{"n_layer": 9, "d_model": 256, "norm_eps": 1e-05, "qk_norm": false, "tie_embeddings": true, "init_std_up": 0.047, "lr": 0.00112, "beta1": 0.9, "grad_clip": 1.0, "decay_fraction": 0.835, "batch_tokens": 32768}
Each number is 128 + 32 x the weight over its row's rms, rounded and kept within 0 to 255. Layers, rows and columns count from 0. Numbers have three digits each. The size before them is the row's rms in percent of the matrix's.

# layer 2 attention value, 256x256, rms 0.0454, rows 192-255, columns 160-191
090:145164117178120077111162120069141133126179094188101091121130089124145154122113097138169114069117
090:132101153126127159137106102132147105152121140162120107093077142089067097156096086149116118076081
091:132190098142051184085084102169133181080092075194145152128153098134085119050097135097144112107145
096:159074170071105161195118123108055082083144173084081155171150096087116155142091081102079116123137
099:135176028085141174073171113135176131116163147139146114138106115142058112097095151087145138132147
095:089162186150101142129116119157104193166111133092101160107153162114135101108145169099101084139167
088:123141140117145142121117159091164129171180082138095141166138112149126186104116155155130146153086
089:152124086070145101148093139115096074187105143151142102098155094105179088152121145096149141090137
100:137129136112091072095129109123167091150168089151154144125099106164149121107129128124115128173076
100:121096144132113126107160188114179131141116133164160156209091109091092081069092099118025092171113
097:069122126079088155093154077114142129124111085134123157142122153119105109181154095081135093159172
096:134180160162142136140130161078096137157139095087165117139122159121186147108174094132091112142122
101:156106171084118131096122153113182133154128173138182079124148150119097110124096134175113134168106
091:129169150134126145089137094118189121122121108117155122063105112111157119102094099079095088071136
094:143115102096106172093126067082137059078168134127086088090135142071107147143132078118163147144138
092:168115136087205119152111106098122081168146081196156172081168173093107126072150091095110163133147
096:087100137101075150146116106124089150165107087129136168074169147107121159186128122178109141066114
097:105067182154109125136147097166088141142076159106096114169083157158132170183169112082097123113120
097:178105121125147139082087143099127105191107090093177145135122153084073108169126121088156153119112
091:161152060092148105136144125114113171084134127114173117098137110128092153187142065159172114082063
097:091116161148211150111141149093091129123177123094086092166137114115143127141127094115131111089093
105:122133151080119125163145117126159194048142171085130125131107157128146121169110100127124157156115
088:127178097133150139103149103082160188172135104142070110158102170132139113127164169153103170132087
084:146113136090108134152085098127102156135111144151125133124181158133136127166136179174134115099116
091:093141105105145176141071176174142092111115059140118173131153089156087154098158179076133171155165
099:137171165126043132137151145080117133193111075130155136140135088087123140206125139137175086053139
095:151174129074144096090112108142109073100161086102129119149145092105147136144122074091108132083063
094:101159142140101100141132126110143108148158167078137167144144157143124083183166143087114118122204
096:138176122106182118075077163114076115130101124093153171194129104117125084142126132176122134091132
098:125158173181203113115176011130132107100108147107176158111168154158184128075102094110141174098107
101:171111152143114097112163103155153104125136158168075124095130133181162082082128163114159171166073
095:122119140154165108109106161109115052142179136120158114147126133071124086138154141159165084184126
097:082145091118152116138098168082103132152156053155160133085145160137083147196095103086105126142150
098:080109053110104139109104189158154226106156152169082131099133160148111118124116181126075155125140
094:072163097142152095156097119154121150144127102112131149109149114102129072111157111099146137161123
096:147119022128113160085137136100164138140080122175137142121148161112161112126132109200084141108118
092:121107085034072114179157166070157144150096129100076146132096096129167098148133122147101167139184
096:133133125119251124105113115130170148110110133072146068152097123064149119161117099124172109110150
095:136110121107064100140100134127132160188105152120128165150161179169136113120132103121206084165115
089:170129148180135164124173051091107049123117125160112084135089160177097119118132137158082148169090
102:069192135172104130077091134137144033099096209123126115133121160128107085090141067106143104164094
103:108176148148152139100103194170126167113132151111128122096146113127134158142138127114105121162149
099:115053111157149091112161113146080176091071157141082090138146155148130088147116131116072127133162
098:192076134128068141130186111127134134105076165114116144129138155087132078152160105158090169157113
097:122137097120137088117169127153210142096118093154118089110165090136113137121099146160121132167140
092:173146148073063164102106116188106142079146158192085122152109153132135137185093158169081112125131
093:152091119124115084117162160105101148186099110094119165146118116158123108185089093153135089068042
096:132134155130109134159158116139137178123157129114081110073145126120122171133172078141135120051169
099:124174163108146185164156140104067135143117113121098126093130115059135155182123122108106118191182
093:120130087105131104150139112162194122152116116134133085179113081135118146108140194114172147107088
093:158121117164129107161113173142179125137111134152133108099149137128132109138118109133176172089111
098:058118160161126138068156119138107145069160102084128067139091103162104129124146123123125114090109
099:171186166106169063096112147118185133104166104113113177123082115128070077149089164115136100154114
095:131091079145151144148143142141175201177100135137085120145118126101100098140158114134093153127127
096:170180147121137106120092120136124094078137124168128143136158149123098150108155187082122124079138
100:108176123125169131176158182103147113149110119177093136165110101109144173138137144124125119114153
095:145107124108180128130161089089123171145099175142142162094114116132156079181104203163091130100130
090:086141094117185079137125125149186116120106160157115096120170182122138147154150171090149139094100
090:086121125179132160098147081125142072167147098104117105162119103083169098116088087090096111137145
095:136065064114138155139149137130188138158114150130120118125107143079147107146164140084146075100151
093:131117088121128092083109130120068133138138174078096113172175094154133148173106112083131119143163
096:088137091094093130111110065141132129110111120100113166086135111123141172121144137191121121078134
095:094095168097096120167127129144094097184138142169126139143091179167076109050147123070089093114156
097:163139098167155109175158153147135174115130129127109139163160133093154124133158140101151110125151